Weights of a small transformer language model.
Size: width 512, 4 heads of 128, vocabulary 8192, 33.6M parameters.
Architecture: learned positions, biases.
Training: 761M tokens, 5804 steps.
Each number is 128 + 24 x the weight over the matrix's rms, rounded and kept within 0 to 255. Layers, rows and columns count from 0. Numbers have three digits each.

# o: layer 2 attention output (transposed), 512x512, rms 0.0258, rows 281-300, columns 448-511
# v: layer 2 attention value, 512x512, rms 0.0308, rows 282-301, columns 448-511
o281:091143136109076065115155078091169132093097090128156129122146161138145118133147103147179152101149167114092111137103110134115116139133132155110146173190121154144056173109074113134184151134172149
v282:143166140093135147185125136139108128176112129127121117157106138124153173076201103142102152127099109177139123128100166143128141120134179124147191134120082085136125170118115142043132097128121115
o282:086154143105126106118131139130135100120160105111116105124151100124134131162118145137158111162151141115135124105113137106147103114116157110111122131200119163129139099126106088156144125128108156
v283:131128138146135130133124131139120114094112123131142132124160136121122106138120105134152082146120124121118144134165149123120144124123129124127110119140081138124158150131141126153110134150115130
o283:108115126129089133101111132122137128114112119145103142119121140138116140118111116128156155139147120133103136130136102133098130134139104128132143136093119128147088132131143141123102144130128114
v284:175141107131125117143131119124165115117129130123135121143157114128109119151167144186107091134094135151132127134100084153124106137135075129103109136121146121122111097150162116157131142134146151
o284:115124129137162151133128122210106134153145140159142134128124079078119130129134125093122121123103089102170114073147152158124145114110109148121121095129143148126177112127168123072111067137120135
v285:149092119111112114108128107119150137097122124133138123131146116126123109115115103131122121128104138123108124123113076126126116122129082131114168154139168158118099110152152119126128143155144149
o285:123116127141148188157127152167093157135161161146110140121125093103138132120151135093091119135085107144148158120131133144151155136132118133137109088106140113127202107129174138107113088105103129
v286:124124144154120112110124135127113134134133117131121131112159126130132138136104159108107149128122144096125113129139108115128103126144120113127123125129153150129118089105126110162135129129129131
o286:139130132112100131143153120167108140119155146117152150114106095118125096132146123135093115131117100124138143103102116132157128137125133125132117104158136115106165135114155125096154111122136143
v287:127128144098122135109128088129064115120126111128129131166078140130123143146166115125116111120082125152130143128158112122125114120095128139148150164125095154121146156138162134111104114129122128
o287:073148128128106146145139117126168149114089130127118130117184124116141131143123121107162149139132143111126120081141102126106124114133132142121096110184130157138175091115121124123152113138132133
v288:115119112110128107112135134124065128129117156126145130114116132130117113144089158153083127112135131096077117118137157111131083133142127127119154146132136097127124116139133133108124145116115110
o288:137113139143141148133170111128140130099149118110127127129142128116144119108149141082110145120104119138116142112142099128123154107147115143116115112158131106130154097116125133150143111125129144
v289:102108149082109123106132125119113159119093153119145126162133150135146087122106106126141104144082092129126143119135132071125139121097158131090145161150172138138148145203171159133130127189132141
o289:079142113150150183170118140128091088138163161139071142103157094148140149111137115073179125120104166150084177192158129165123158173165117115168169084083128108101156126139113178121089178126134144
v290:152092092156118115123126121124185127132133126125124121105131116131114089138110149152104158122150144143109108131069068102125141130144098107111177118139181140124121102135092135109142131121136139
o290:194123105144185135110112158128086099134155196155136129158097127134133121127132143133098096114100068131173140116121152154123137120118157103141109097075114109116157139127153147134082099124105126
v291:152123147132124140121128103124161123104114123130129122147137116124153142110168163090099158123078114086119142139087088126129185120140140124117140151130163148136110122116115109123133133150145140
o291:133150132106103151139133153124093152152156129078134176120130095140114117140108144129110090136121106100145106101123138129156083116136141105137127103154117129108177143135153135112129112111125144
v292:127091130105133107091122107118102124118123142132137126133102126128120077156088110123093113123119146125146117118111114121126124119143087124090171131142140119124128134174138124131131130132165124
o292:142117109154171189146130142157098137125151171145108127121145123123165137118131128110108149111107109146135144107138107132125156091123136143147104090100145109129179097131125182123117112137077144
v293:136149102098119144153123138132148158140148156116122134136135135126122170082127082127174104157150121161159133136149167158129107124107160135128109129111112099127142131157146173133124105132137146
o293:109148126128131115119118119081159077142108111147102115122126136129129140134126145104154141122153177137107120180133150119128151162130147133119157174105117140145090134134106101149100176133142118
v294:126088133136129127102126112106115134098123131128118119105116127122127086145099141108115120114101141102101116132114088125127110123140086124107161138141160147126121097139130122099114154142149123
o294:156100119148138143145122151162092138124152153141129125137122135134142143120133125110091149100114088147140162114124094137137165145143130125133105084062124093147178112120142144143106104106087092
v295:118115132129129128150127117128148145116122150128137130170152139132159131093124087099145124138132092107123115121142117131134152126095127155152106130126121126131112134171111168145152141141136147
o295:126133124131143134142109143111140080145110140126085145113111146163096132115127138115164130141143165146076126197129146124162132161140103100139152152100129112107146141148097126143078133135119149
v296:124132116120147132127130144127102128127121146123121145116135145124108112121115117152106130132145136133128133123151140154135115126109142134142127107126109131122126120100125159130118092100135128
o296:148126119133151115116101121114155077123102136149124100138111155138140129126115135137144141133147130156119133149143132120113150138137134109132142165101120141151096144145110114159128166141143095
v297:118146138125145123157127130136093130123106135131148145141130144125140143091126120141104129115141111150115120121172132127129114133105147128145123141125075150130137150140131153114137121102114132
o297:116142112121137131124138123109143079127138139119105129121122117148143133128123130135172138137138152140112120147123159103123130126124139102147146144139140129124088129124109118140112155138126142
v298:135081047153151118146122099124145123121144121126140132075126120121137137118126141111121118126170135088097118123122085165135138139123122130117154117133142135122111132106099121111144122105144131
o298:196109123138154092096085159100138081135118162159137113166091179142116142133112139166102129126143091133147118135106131095121134115134135122143112136075126117152125140139135128167087133121089070
v299:111177177141115142146130165139136148128136125133125138151134146122134166096125130146171137137155107143122129127177163134128119134089158140171085119112102128132128159134135164159136110114117150
o299:104152126110108119131139079088155090121100102132106148092117117129125123114139130110165135135140207112079123179118161140144128163135125128115156162153144128147084141128100082098140176146182152
v300:134154121122140129150137143127155115139126121126137114115128118128125128144137096141130124125158138139156126120154120107134072117131138117114088104118126124125131148104128128130107103129117127
o300:119128129129125108114142117110129120149135125139139104127119143128139130144126126162144127135140116139146121112123150128125134124104139125126146160144124128137064135133140111133158132130132119
v301:123158120132135135155133147126125136153126126129138123131092131129133159102171102183120109132147138144155146126162188157126142123131150120122127107117082075140130155132145119116131096116131117